Weights of a small transformer language model.
Size: 10 layers, width 448.
Architecture: rotary positions, no biases in attention or MLP, untied embeddings, normalized queries and keys, some layers without attention, local attention windows, gated attention, value embeddings, a smear gate, an embedding shortcut, LayerScale, capped logits.
Training: a variant of Muon for these matrices, 1057M tokens, 5537 steps.
Each number is 50 + 15 x the weight over the matrix's rms, rounded and kept within 0 to 99. Layers, rows and columns count from 0.

# v: layer 3 attention value, 448x448, rms 0.117, rows 58-63, columns 256-319
# o: layer 3 attention output (transposed), 448x448, rms 0.113, rows 58-63, columns 256-319
# q: layer 3 attention query, 448x448, rms 0.106, rows 64-110, columns 256-319
# k: layer 3 attention key, 448x448, rms 0.102, rows 64-109, columns 256-319
v58:36 60 27 34 39 67 47 36 55 40 46 51 47 54 44 70 18 49 61 18 29 60 46 62 56 51 67 46 50 17 48 53 50 37 70 40 59 45 41 41 53 39 47 70 51 76 56 19 75 48 41 36 39 54 48 74 52 56 36 14 32 49 42 40
o58:55 79 67 54 23 26 23 60 50 53 37 38 38 81 10 82 64 69 28 44 57 35 35 60 17 54 70 29 63 61 45 58 42 06 39 29 64 23 48 82 77 49 44 76 41 50 56 42 67 56 42 41 73 35 36 60 60 55 66 32 87 78 43 45
v59:80 38 52 74 31 63 35 49 55 22 83 37 52 68 55 87 63 54 23 96 33 30 43 74 51 48 22 65 50 62 48 39 50 51 47 88 69 84 74 58 65 32 31 47 91 71 74 74 44 37 45 47 37 44 05 49 28 50 78 67 47 44 69 57
o59:73 43 79 48 61 37 51 46 58 55 56 46 65 28 37 47 62 61 76 88 81 58 53 30 66 37 47 61 26 83 62 61 52 63 22 40 38 55 59 29 28 43 41 75 65 82 69 54 51 44 63 37 41 61 28 45 61 56 91 57 92 41 46 59
v60:07 63 33 79 36 42 59 58 59 50 77 38 33 00 25 13 51 47 35 43 17 51 51 57 70 62 26 62 22 53 31 34 33 63 47 59 44 15 27 58 39 55 39 45 44 06 38 59 37 32 58 29 34 39 31 69 30 56 65 67 57 45 69 74
o60:47 43 59 85 51 73 54 70 47 67 26 58 55 44 47 57 53 50 50 16 14 31 37 82 48 48 43 54 35 67 35 73 72 37 34 55 64 71 53 60 37 60 71 39 71 57 31 75 68 25 30 58 31 47 48 80 48 54 63 23 48 55 56 77
v61:74 47 83 45 63 20 47 65 66 67 73 44 22 19 50 55 59 76 39 36 38 39 72 36 61 53 59 39 52 58 72 40 23 25 67 47 32 63 54 53 56 45 38 57 86 52 46 69 56 66 70 61 73 47 48 25 66 24 50 32 35 34 46 63
o61:56 18 57 62 45 44 29 71 74 17 55 49 77 32 00 41 82 42 48 43 40 72 81 24 39 53 36 83 47 14 75 39 42 52 61 20 58 36 52 42 77 41 17 21 50 51 83 74 64 40 62 45 50 78 85 54 50 36 62 44 68 56 28 33
v62:39 74 42 28 66 49 54 45 28 22 47 57 74 75 63 41 56 38 25 53 59 69 19 40 34 29 57 68 49 41 57 50 71 29 69 52 69 52 45 50 34 64 10 66 52 54 38 55 75 50 43 75 50 58 73 19 49 67 64 51 33 57 58 63
o62:28 35 51 74 39 51 34 37 38 33 73 99 25 50 66 58 26 68 42 59 37 41 46 55 56 46 42 53 70 57 61 75 48 38 46 30 15 73 41 41 49 36 40 69 43 48 21 41 65 57 50 40 11 56 51 35 50 52 58 34 81 18 26 44
v63:85 52 71 52 51 18 25 78 96 56 26 22 57 54 60 43 92 37 48 48 68 27 33 32 44 70 78 45 55 34 36 52 38 57 21 72 67 55 83 67 25 40 32 83 35 30 46 58 41 18 50 48 58 48 45 74 55 46 20 82 42 48 57 15
o63:34 52 52 54 53 35 48 46 61 88 59 15 54 60 59 61 71 61 47 40 41 16 58 41 45 34 48 61 39 62 35 50 55 43 43 58 49 12 59 53 61 36 52 68 53 71 55 61 51 58 77 61 65 61 52 70 39 36 49 44 41 31 79 45
q64:49 65 63 40 52 45 53 47 53 55 40 51 43 61 45 47 51 53 54 33 31 41 37 30 43 47 40 69 69 44 70 37 55 44 41 51 57 67 51 35 46 56 41 57 46 61 48 41 40 50 48 53 41 54 44 43 42 39 40 38 49 39 37 58
k64:45 64 56 52 64 56 44 38 41 47 45 55 43 51 39 46 51 61 43 55 53 59 50 44 50 43 44 57 55 37 47 47 47 49 41 54 59 42 50 63 52 45 62 51 67 58 65 46 58 47 55 48 48 52 51 50 60 50 38 69 51 60 56 48
q65:48 38 44 42 55 53 44 36 55 66 59 45 41 42 55 52 38 48 43 55 51 38 55 59 71 48 60 37 43 62 51 60 50 56 54 35 52 38 52 61 46 46 56 71 58 53 46 48 46 50 71 42 60 46 40 56 53 43 46 37 52 52 48 45
k65:47 51 57 58 54 39 46 44 37 44 55 44 63 34 37 34 49 43 37 57 52 60 55 46 49 37 61 45 62 38 34 50 52 52 52 47 52 62 60 55 51 53 64 31 46 46 52 50 62 52 54 34 40 58 50 68 66 56 54 55 44 45 50 55
q66:62 44 33 60 46 44 54 41 49 45 61 34 55 33 49 56 50 78 46 57 49 53 51 72 69 54 54 49 39 59 49 57 67 78 56 50 53 42 50 47 61 34 45 36 46 50 54 34 50 50 54 43 55 50 45 54 46 38 53 41 52 47 38 40
k66:51 60 47 30 60 43 59 63 37 59 55 61 65 63 40 51 47 45 51 50 24 51 56 49 64 42 67 35 60 54 42 47 51 57 53 59 64 61 67 57 63 57 61 45 64 49 42 56 53 48 41 40 40 46 33 65 63 48 43 47 53 60 58 38
q67:53 47 34 50 35 50 42 47 61 45 49 54 48 47 65 47 52 56 42 54 52 55 57 77 57 50 61 46 47 69 48 47 57 62 44 52 38 35 48 73 54 47 47 32 30 64 47 41 51 51 73 46 59 47 61 61 47 46 39 50 62 68 49 61
k67:57 66 51 50 57 47 46 51 50 51 44 51 44 52 56 35 44 43 64 30 42 65 53 50 63 55 61 47 54 39 41 46 36 55 68 56 44 46 73 41 52 48 57 61 60 52 63 47 37 57 46 43 48 43 35 46 47 44 46 52 49 32 48 48
q68:57 49 44 45 46 57 53 65 48 41 49 38 54 60 46 41 46 50 56 58 56 47 53 55 32 42 42 47 48 42 49 60 54 47 41 39 54 52 52 54 51 48 50 55 53 48 60 57 41 58 52 52 55 44 46 56 56 46 46 53 45 48 47 71
k68:48 44 42 46 48 39 62 52 54 44 48 65 44 60 50 49 31 56 39 54 54 45 59 50 46 53 36 36 52 48 56 44 61 68 49 61 50 60 52 39 48 50 52 64 28 60 50 44 63 53 60 59 43 51 46 45 55 55 55 51 42 52 35 46
q69:59 57 60 38 41 45 50 54 54 39 54 50 38 65 49 44 48 42 67 52 25 50 61 30 60 57 36 41 45 40 51 57 51 42 28 62 74 58 35 47 34 61 49 81 49 42 65 56 35 57 38 56 56 45 57 49 48 46 20 63 39 36 33 55
k69:49 58 49 39 49 42 50 25 32 38 50 50 51 61 40 50 34 52 49 48 50 42 62 48 44 53 40 49 46 59 57 58 58 46 39 62 50 54 45 42 42 56 59 37 47 48 41 43 45 47 59 49 35 47 44 58 44 54 44 69 54 47 42 57
q70:36 43 53 37 59 60 56 58 45 45 45 50 47 48 45 53 49 46 33 58 60 67 75 41 57 63 41 43 37 54 28 35 84 57 69 44 47 47 71 48 60 36 44 77 43 60 47 61 36 54 44 26 36 67 31 44 36 36 62 44 48 59 36 28
k70:32 45 58 49 41 49 30 64 52 52 53 43 63 37 53 41 53 56 57 50 52 64 55 36 40 58 72 46 54 53 34 48 61 68 37 27 63 48 65 53 53 40 74 61 57 56 67 39 52 63 56 48 55 51 50 56 46 57 65 41 48 67 50 54
q71:43 46 53 54 72 77 42 61 33 33 52 25 39 64 37 56 47 49 53 65 48 63 25 55 51 56 58 42 51 50 27 48 61 58 42 50 59 53 79 48 66 33 46 48 49 36 44 50 58 69 43 38 37 58 48 81 44 49 71 52 60 63 73 31
k71:51 41 57 44 53 53 41 70 60 63 55 50 42 53 55 42 56 43 45 41 64 43 45 50 50 71 51 59 36 43 49 38 57 48 33 59 39 33 50 56 43 42 50 57 53 52 47 49 58 53 38 47 36 59 46 48 56 54 47 41 43 59 33 29
q72:46 49 50 36 33 43 49 37 54 49 47 27 54 47 68 49 38 38 42 47 39 43 61 61 58 60 42 74 30 47 56 57 37 44 54 47 73 55 51 51 62 73 51 33 61 50 43 49 66 46 53 60 42 49 43 49 49 38 33 85 32 45 43 37
k72:49 54 48 53 31 32 34 40 60 51 52 49 41 49 58 68 61 72 37 40 64 43 33 39 50 44 19 60 45 55 65 60 35 53 46 38 51 58 29 40 61 60 49 35 46 61 33 60 63 44 55 62 63 52 60 47 31 60 40 45 35 52 38 28
q73:47 54 28 56 60 58 23 64 44 50 34 44 40 45 46 52 53 53 55 63 36 27 56 41 43 63 39 60 57 56 31 56 55 60 45 39 57 64 74 40 48 47 33 84 49 48 45 45 40 42 40 61 32 57 50 86 48 51 47 43 62 62 43 46
k73:37 50 73 53 44 52 35 38 50 72 35 64 55 52 55 61 71 42 39 51 50 58 65 65 50 56 40 35 58 53 54 50 65 58 51 48 47 48 32 22 59 49 16 33 61 49 35 23 79 30 60 69 52 47 43 53 54 54 55 44 46 47 40 59
q74:61 40 45 38 46 59 36 73 48 20 59 46 63 42 44 44 57 67 58 56 61 37 52 47 56 51 62 46 60 42 39 67 37 54 58 62 49 55 71 46 46 41 51 55 61 52 51 35 21 58 44 46 57 51 41 58 61 74 40 44 31 58 34 13
k74:67 53 47 45 43 57 43 69 55 27 33 49 39 44 47 68 62 53 41 44 46 62 63 39 50 75 61 52 48 29 48 58 61 43 73 44 58 33 46 39 59 44 59 60 67 45 75 53 48 63 37 30 40 38 52 52 51 54 65 49 58 38 53 40
q75:34 59 33 33 59 54 55 56 56 55 50 36 38 41 60 50 60 59 44 45 56 27 29 39 33 56 61 51 24 42 47 56 35 52 31 48 42 49 59 47 57 56 41 41 62 45 38 51 43 48 54 54 34 57 62 60 53 52 42 60 27 41 55 57
k75:64 55 52 42 44 32 50 42 69 53 53 46 37 54 50 55 52 50 55 36 66 55 35 57 55 47 51 40 28 41 79 46 29 52 42 54 43 12 53 66 58 46 54 74 42 52 38 25 39 42 63 56 54 35 47 20 43 52 46 58 42 39 57 54
q76:51 53 67 59 58 40 45 46 66 62 56 44 57 23 69 45 41 35 59 45 54 56 22 53 43 42 57 56 19 52 41 50 39 42 54 68 49 60 30 29 48 36 56 68 51 54 51 62 53 41 53 42 60 45 45 55 64 44 27 58 54 56 36 43
k76:46 67 48 66 46 57 48 50 50 52 49 50 67 50 52 71 67 43 59 34 52 58 24 53 65 42 35 52 40 37 41 43 39 53 71 44 48 63 46 37 54 28 45 50 42 46 53 55 56 69 30 45 54 43 55 64 51 36 39 57 57 44 29 47
q77:39 37 49 34 60 35 39 49 53 55 45 47 52 50 49 56 45 46 54 37 60 68 43 47 33 63 50 51 37 36 49 40 22 47 61 46 58 50 45 68 49 27 65 59 46 50 48 35 42 62 69 57 54 67 85 40 61 68 56 39 62 36 42 53
k77:35 59 82 33 37 41 43 68 29 39 48 47 54 31 36 49 41 65 72 50 71 67 41 50 32 47 51 38 64 72 88 48 36 23 65 28 53 55 24 40 61 39 56 40 68 36 39 43 62 64 61 65 70 47 50 34 46 63 75 40 72 45 65 40
q78:52 37 52 78 28 33 57 61 30 00 71 47 43 64 57 13 50 50 35 51 59 59 43 70 44 32 55 61 54 55 46 46 36 39 50 49 58 39 70 56 54 67 48 55 67 47 58 47 31 49 63 47 45 72 52 55 10 71 27 55 39 43 51 70
k78:50 44 61 39 50 48 69 62 46 43 63 39 39 45 54 49 59 87 56 68 44 26 33 47 54 47 48 53 38 47 24 40 42 61 65 27 43 53 62 52 52 47 58 55 62 49 58 60 45 68 50 79 55 45 54 45 37 43 39 45 42 65 47 58
q79:24 44 34 70 58 56 36 60 79 61 55 51 52 61 44 28 59 18 23 54 57 40 70 56 42 45 47 60 35 58 41 66 54 71 66 30 44 65 20 57 43 52 58 50 45 53 56 47 56 35 63 57 71 53 42 34 72 49 55 52 25 63 58 55
k79:28 65 67 72 39 67 52 56 70 23 85 50 70 35 32 15 39 40 55 46 59 39 92 56 50 49 49 70 46 74 55 48 60 62 42 30 57 39 05 63 33 54 52 63 60 53 40 67 60 37 80 67 29 69 45 44 64 58 65 57 53 39 57 41
q80:60 38 58 50 56 38 50 28 51 65 55 54 65 62 59 63 49 53 43 52 32 48 38 30 26 34 51 43 67 50 63 37 43 57 58 61 38 45 49 34 52 37 35 46 52 51 49 69 48 41 42 55 47 51 51 42 55 47 48 49 56 57 44 23
k80:36 55 52 41 51 44 39 51 42 54 42 69 23 44 57 27 64 63 34 57 62 48 62 59 35 68 50 58 43 49 62 56 41 47 30 51 48 41 34 53 46 40 32 69 39 55 47 49 46 54 33 51 46 46 40 47 39 48 68 42 43 63 52 57
q81:44 51 48 42 56 52 50 55 23 39 39 52 41 61 46 58 44 61 48 37 37 39 55 38 54 65 52 50 50 47 57 53 37 48 41 50 60 42 40 47 39 54 52 57 50 58 45 43 60 68 42 50 54 47 50 32 34 51 35 47 40 49 40 46
k81:40 46 63 54 54 45 47 43 41 46 60 48 51 45 56 47 56 55 46 48 56 44 46 42 43 43 54 49 62 44 58 50 44 65 53 53 48 46 49 40 56 44 45 47 54 45 50 59 47 48 60 49 43 46 45 53 48 40 61 60 59 48 44 57
q82:48 37 49 37 29 42 71 70 62 47 56 50 55 47 44 41 52 60 46 44 65 53 49 47 55 50 39 38 54 42 50 49 42 61 36 42 68 55 42 60 54 61 47 58 41 54 34 38 55 68 40 48 44 45 62 60 27 66 36 53 51 56 42 60
k82:67 63 41 39 46 50 51 47 63 63 44 54 54 49 53 77 66 39 43 33 34 48 41 65 43 57 57 57 50 39 58 59 50 43 53 33 43 39 49 42 64 65 31 68 59 34 52 49 49 28 46 55 57 53 47 48 40 46 55 55 50 52 54 40
q83:49 46 48 47 43 49 65 50 53 44 45 60 57 45 50 41 43 51 47 31 58 39 50 47 59 37 52 44 56 44 47 58 36 43 34 59 56 64 49 52 49 67 54 52 64 52 56 45 49 51 41 60 46 39 53 29 48 47 38 48 42 55 43 53
k83:65 66 43 46 37 69 46 53 53 59 52 41 45 51 57 58 53 60 45 47 48 38 40 44 27 59 34 48 36 44 58 51 44 43 50 35 47 41 29 45 64 66 40 50 49 44 49 54 47 33 42 69 50 44 51 45 32 33 52 63 48 52 53 46
q84:54 50 57 44 47 56 51 50 30 58 34 48 54 62 45 43 56 38 53 72 45 58 48 56 50 61 49 52 37 62 47 48 48 58 74 34 39 40 50 54 58 51 54 41 49 47 37 58 40 42 65 45 50 54 31 72 53 44 71 49 61 59 57 44
k84:53 45 48 61 59 40 44 42 59 51 46 39 53 41 59 43 42 30 51 45 56 48 60 56 63 50 69 51 58 48 37 45 51 60 31 33 44 54 60 51 49 43 69 56 42 62 57 58 59 55 57 32 50 50 48 51 62 54 38 34 48 43 45 49
q85:59 44 57 61 63 69 55 57 56 40 60 54 51 46 43 45 50 56 76 63 30 41 51 48 52 52 45 43 49 52 48 56 79 46 67 43 53 37 58 58 39 32 66 62 61 48 42 51 36 66 60 54 55 64 42 63 50 50 69 38 54 70 61 58
k85:47 55 58 55 54 43 54 54 57 65 53 61 47 42 50 41 49 35 47 48 42 46 59 44 40 63 67 50 65 63 26 38 63 50 37 48 49 52 48 61 41 39 54 56 36 50 50 57 45 49 55 42 41 37 56 68 38 65 52 46 59 70 35 47
q86:51 57 55 71 69 74 50 51 51 55 55 42 45 41 54 44 55 41 68 56 36 59 34 63 45 51 76 67 56 48 41 41 50 50 43 45 36 47 64 52 64 41 53 39 54 44 35 62 74 18 38 42 42 31 45 60 48 43 73 66 61 60 61 47
k86:42 32 57 59 53 62 47 61 49 49 52 54 49 38 73 67 48 50 45 53 36 75 49 62 44 68 46 55 46 46 53 47 51 50 59 41 54 35 54 26 37 55 23 44 51 57 33 40 53 48 36 53 55 42 63 49 45 43 51 58 46 57 50 34
q87:43 58 61 56 53 48 46 36 47 84 59 49 56 41 39 48 43 37 45 59 28 62 37 36 55 30 50 41 35 62 55 45 53 41 58 29 51 43 54 51 62 62 50 43 57 53 48 46 66 45 31 57 51 63 54 61 53 57 59 60 68 39 61 56
k87:54 62 54 43 46 39 62 41 37 35 53 52 42 27 56 56 49 51 59 55 71 52 40 59 42 49 46 46 46 46 83 44 33 48 57 74 37 44 23 43 66 56 46 63 44 40 54 38 35 51 54 63 53 51 56 40 57 52 60 65 53 48 40 53
q88:51 52 57 43 41 48 60 50 38 50 42 57 41 28 68 41 55 50 58 51 45 47 56 39 39 58 40 42 40 38 53 55 55 50 44 26 56 55 43 59 45 52 62 50 48 29 50 58 61 50 39 69 64 37 60 53 47 52 47 64 46 48 36 67
k88:31 49 52 36 41 55 53 26 40 49 43 77 50 32 69 58 47 37 56 49 57 56 67 53 52 63 37 37 42 27 52 66 45 47 53 47 47 36 35 27 46 38 46 43 44 46 42 70 58 52 50 60 52 60 57 58 48 46 41 63 54 27 66 66
q89:54 61 44 49 55 36 57 49 50 65 58 40 26 31 22 28 52 46 44 56 46 66 87 37 57 41 44 36 17 68 33 54 17 40 46 39 34 54 62 47 28 49 67 44 45 72 59 64 44 50 41 67 39 63 57 61 63 40 56 41 64 62 55 47
k89:68 53 50 44 56 24 59 51 44 61 63 56 25 56 74 52 50 63 30 44 40 64 51 62 55 39 25 44 44 57 52 51 14 59 86 52 31 36 40 31 50 66 44 61 51 65 53 52 56 28 43 44 42 66 53 23 43 37 33 51 71 50 33 53
q90:34 50 38 52 57 66 53 65 52 32 56 29 44 30 34 70 33 51 54 59 45 33 46 43 50 41 60 45 55 75 43 49 60 31 40 42 58 58 78 44 63 49 53 58 76 33 38 50 53 57 48 57 44 73 47 53 72 56 60 39 42 48 49 41
k90:60 49 73 58 40 54 57 58 63 45 59 33 59 38 56 59 35 49 65 58 55 48 40 54 49 38 64 64 48 53 49 61 64 53 50 45 59 58 83 36 42 50 51 43 71 59 42 35 34 51 53 69 72 34 57 36 64 65 48 34 50 53 49 43
q91:48 60 54 57 33 35 49 60 54 60 68 59 43 36 49 59 55 58 28 57 52 68 42 48 39 65 24 29 32 64 47 51 61 35 53 27 53 60 40 58 44 53 61 36 58 52 60 51 40 42 46 52 54 46 75 37 50 38 56 59 43 40 43 50
k91:38 61 56 53 58 53 63 53 33 30 61 40 49 27 57 56 36 54 50 44 53 52 32 59 36 28 44 47 52 50 53 71 38 52 48 54 40 39 62 23 43 47 54 41 70 47 55 35 42 59 56 45 69 49 70 35 78 33 62 54 63 58 57 55
q92:31 62 45 41 40 37 51 80 62 44 37 32 53 62 30 65 70 35 56 40 55 63 49 33 43 30 71 34 56 48 65 48 52 63 53 52 33 25 43 12 51 54 37 59 55 70 60 45 52 58 38 48 34 52 71 55 61 61 57 58 39 77 40 35
k92:56 54 41 34 61 57 26 54 65 40 34 39 54 71 45 51 68 37 36 34 37 49 34 72 22 59 52 57 35 34 45 49 73 71 44 33 45 56 52 29 48 21 46 58 64 42 61 46 56 51 50 35 39 74 73 69 57 46 48 55 55 74 50 25
q93:61 56 61 42 59 56 61 50 54 64 27 39 56 61 32 40 47 54 62 35 45 37 71 53 44 43 47 54 65 39 42 48 41 52 18 33 54 52 45 55 44 31 46 83 29 39 58 40 35 47 31 67 55 43 46 49 46 51 35 63 62 57 57 24
k93:54 39 61 47 70 55 41 26 41 54 31 36 61 33 46 30 43 56 79 34 63 53 58 55 32 70 74 56 60 37 25 63 43 51 00 45 54 33 49 30 49 20 40 71 53 52 65 49 35 36 39 34 49 50 39 37 51 47 46 49 24 46 78 31
q94:35 59 44 46 41 38 51 64 45 55 52 49 33 55 50 54 39 45 50 41 56 62 58 60 46 65 67 37 53 44 30 41 82 64 50 74 36 29 55 28 71 21 42 70 54 40 61 54 56 36 52 20 53 69 50 76 45 81 37 50 63 40 40 52
k94:33 74 42 55 38 33 55 51 48 52 52 49 56 65 59 40 19 58 69 34 46 80 50 38 51 32 80 31 72 88 64 40 45 71 18 73 58 28 25 62 35 58 55 64 37 45 50 65 68 64 44 27 56 58 32 72 55 66 14 30 54 21 59 56
q95:55 56 31 23 26 45 62 59 44 61 41 53 47 47 39 46 47 65 53 66 63 64 71 66 54 77 12 55 54 63 64 85 41 47 48 46 40 60 52 49 48 37 38 42 58 61 68 25 36 43 49 53 57 66 52 29 52 62 46 51 56 61 36 54
k95:59 60 13 33 35 35 54 71 53 58 37 40 55 52 42 77 62 59 47 60 41 66 46 40 58 51 37 23 64 34 63 67 84 64 47 42 39 49 58 48 70 29 47 52 85 66 58 40 65 53 42 54 50 53 49 61 53 51 39 56 30 48 42 45
q96:43 74 54 58 43 85 54 25 90 33 74 23 93 80 50 76 88 37 54 18 67 35 24 36 64 41 60 27 02 26 03 32 54 56 45 84 34 20 21 29 42 31 68 55 19 67 42 40 09 36 70 52 16 58 63 35 72 72 00 60 59 49 79 74
k96:48 79 31 50 24 77 73 19 94 36 57 41 99 99 34 58 80 54 40 35 48 35 39 23 53 31 42 37 08 20 05 47 47 58 46 64 37 19 21 14 50 32 78 55 36 64 37 44 36 28 85 37 01 49 64 36 60 73 05 53 63 44 91 82
q97:42 48 48 42 66 31 50 43 36 89 18 39 67 28 40 54 82 99 45 60 66 73 74 71 37 56 60 88 42 64 64 23 55 55 99 47 44 47 51 49 46 53 60 84 56 51 65 78 84 58 52 67 23 62 26 48 09 80 65 54 50 75 48 65
k97:48 75 58 32 59 25 58 46 27 79 37 47 78 41 39 23 62 99 44 70 56 81 69 95 46 46 72 94 19 76 76 00 66 52 78 35 63 40 52 37 34 55 63 85 72 52 86 66 70 63 59 54 48 66 11 49 12 66 46 61 41 58 40 56
q98:62 47 82 50 43 83 79 64 41 56 44 24 63 59 70 47 60 46 59 68 66 49 70 56 99 55 20 45 70 73 55 37 27 64 61 56 25 40 42 44 35 58 23 53 36 57 87 90 07 54 42 53 63 44 65 66 20 39 60 70 43 17 70 39
k98:53 57 73 31 60 64 60 69 32 62 41 18 67 50 58 45 52 42 52 85 78 37 52 48 99 66 44 54 74 69 45 20 58 43 51 57 18 55 21 53 29 78 26 41 25 59 90 80 10 44 31 57 61 45 64 64 22 46 57 63 60 19 77 44
q99:38 40 48 21 56 82 57 68 24 36 79 89 66 34 67 59 17 61 60 55 83 00 52 00 92 61 69 35 53 48 59 39 32 49 44 40 39 61 59 39 29 81 60 09 75 83 32 33 20 17 29 12 34 73 33 48 49 75 49 93 57 53 46 32
k99:44 31 46 19 54 78 42 60 09 50 70 84 56 47 53 62 39 66 71 49 85 17 45 00 83 56 70 16 67 28 46 60 37 45 35 39 40 78 50 43 30 71 65 23 70 99 22 32 31 12 19 22 31 85 43 61 52 74 64 87 37 33 42 35
q100:84 65 43 62 42 67 58 46 27 65 49 40 62 28 37 38 35 75 63 62 87 27 16 61 25 58 41 71 72 43 56 45 60 45 36 37 53 56 18 27 44 52 63 54 47 34 36 51 25 78 40 94 31 52 29 24 50 87 45 53 39 69 84 22
k100:80 59 34 63 35 55 66 57 42 52 29 35 60 34 51 51 46 58 30 74 86 48 23 40 33 63 47 64 80 34 84 46 75 59 39 49 60 39 23 20 54 57 68 56 38 26 38 47 21 79 40 95 37 57 39 26 35 77 46 53 42 67 76 23
q101:59 66 43 58 47 62 53 58 45 83 47 43 30 79 77 37 42 38 08 28 69 51 80 27 72 73 53 67 58 81 57 49 46 46 69 75 39 58 87 39 42 59 69 62 44 41 45 61 66 34 10 32 39 52 90 42 36 78 52 21 51 64 37 77
k101:61 65 42 49 52 40 40 61 36 73 63 34 32 50 76 31 52 40 00 00 68 36 92 46 60 56 50 90 50 73 55 51 48 51 83 77 25 51 78 33 44 51 62 73 52 41 29 70 60 41 07 36 35 66 84 34 25 99 54 40 63 52 52 54
q102:53 38 65 65 77 48 37 61 29 59 46 36 22 29 50 26 46 11 50 53 56 69 49 43 42 58 77 74 33 73 58 25 74 27 73 55 38 42 63 47 41 56 88 52 49 32 64 26 64 25 62 40 54 67 79 59 37 80 28 87 31 48 82 70
k102:52 38 57 44 75 40 39 65 17 64 52 49 15 23 46 27 35 23 20 34 63 72 44 46 33 63 50 72 33 60 46 49 74 45 60 56 54 34 72 41 49 63 70 61 76 50 63 30 55 23 57 33 55 62 59 30 40 74 22 85 24 61 72 68
q103:43 52 83 48 64 47 65 63 19 46 43 48 40 35 35 17 64 04 78 77 53 52 37 62 95 91 42 45 50 39 26 31 63 58 58 65 77 27 56 70 28 22 47 35 48 20 47 59 53 57 56 43 63 50 63 39 78 32 15 42 49 50 02 28
k103:38 55 70 51 65 40 58 57 26 49 59 67 46 37 56 30 44 14 61 63 62 27 20 65 88 99 25 67 33 44 08 40 61 78 39 71 63 38 65 53 49 20 70 18 65 25 50 62 72 66 66 54 72 52 75 44 59 67 06 36 45 63 03 16
q104:44 57 34 25 51 20 68 77 30 93 36 25 70 40 36 61 49 33 38 58 77 91 46 65 67 79 62 49 33 33 32 18 67 08 38 80 54 21 41 46 51 70 37 65 41 72 70 71 58 53 33 40 64 44 83 39 64 47 60 61 49 27 51 84
k104:34 42 13 38 69 15 50 44 44 82 45 35 47 41 32 55 50 24 30 57 58 83 52 59 71 69 59 44 45 42 50 45 70 13 62 76 35 35 45 32 59 35 37 52 54 52 66 61 63 33 38 47 65 39 68 42 60 46 58 52 39 47 58 91
q105:52 60 44 43 42 70 52 80 89 37 83 48 71 84 44 60 68 50 75 37 72 52 58 64 25 63 31 14 64 92 59 27 42 58 22 11 30 52 70 48 66 38 53 37 68 47 62 50 55 12 57 65 48 77 32 60 84 42 47 50 55 50 55 32
k105:59 72 34 49 65 56 49 70 78 39 80 51 64 75 61 61 69 48 62 34 68 62 51 61 35 55 33 23 42 91 73 36 41 77 41 17 03 54 43 24 68 24 61 60 59 44 44 71 45 12 47 53 59 68 35 61 93 34 47 51 60 66 58 23
q106:55 32 70 47 33 50 46 65 68 86 50 61 76 42 41 56 74 38 79 44 20 54 73 38 45 44 37 52 55 45 46 26 31 34 40 33 75 27 50 51 25 48 50 48 60 76 58 55 59 63 68 49 70 90 05 45 51 48 82 44 47 41 34 38
k106:55 40 70 47 40 44 46 53 33 94 47 52 65 46 33 53 63 42 82 40 37 57 67 34 38 44 36 60 65 48 37 15 47 23 21 28 87 47 48 48 18 46 25 28 49 76 60 41 57 67 51 43 74 88 03 28 35 58 77 45 72 44 42 25
q107:53 49 64 22 74 52 37 31 46 47 45 79 59 42 40 62 54 35 33 41 70 62 53 53 43 62 74 57 37 27 82 37 12 33 00 46 87 53 77 46 49 38 49 13 36 45 81 66 08 37 28 59 46 53 23 66 23 38 42 37 79 61 30 28
k107:67 58 63 36 68 57 52 19 57 37 40 72 59 47 56 72 59 44 16 49 64 87 55 54 27 75 71 63 41 14 60 24 27 32 08 35 80 59 75 58 45 41 67 33 37 38 71 51 07 35 26 43 22 42 38 47 14 28 43 28 82 74 12 38
q108:56 64 21 62 43 00 19 32 67 40 67 36 55 50 37 72 47 40 60 53 42 62 00 37 67 60 37 99 47 69 39 69 60 31 21 52 48 60 14 40 40 32 53 60 53 50 63 33 55 38 53 47 35 86 86 51 62 57 56 30 67 62 49 55
k108:55 42 27 64 48 07 26 29 83 22 60 50 65 55 59 88 57 61 66 55 48 59 23 36 83 69 53 99 48 57 51 63 65 32 50 47 43 59 15 50 38 40 68 55 52 44 65 45 46 52 49 46 43 74 68 66 64 48 41 33 39 50 60 48
q109:20 71 59 70 64 15 72 33 60 39 33 26 69 53 17 36 76 72 46 63 44 34 65 45 62 51 68 41 74 49 54 41 31 15 69 56 22 28 55 46 59 55 70 48 72 54 53 49 43 63 37 71 73 67 43 65 34 58 73 44 81 43 27 54
k109:21 66 68 74 59 24 79 45 56 39 42 18 70 64 11 66 81 75 59 47 52 36 71 61 63 56 50 37 66 38 48 40 17 20 61 49 41 19 57 36 63 47 60 50 51 41 59 60 47 74 48 67 76 81 51 73 43 61 88 49 68 49 12 48
q110:31 86 68 19 57 36 86 40 65 76 45 40 59 60 49 40 34 40 74 26 43 47 46 61 41 15 45 53 50 51 69 56 46 52 23 36 53 48 41 66 41 57 61 66 68 21 26 27 33 16 64 20 50 62 36 56 44 87 81 27 69 32 53 62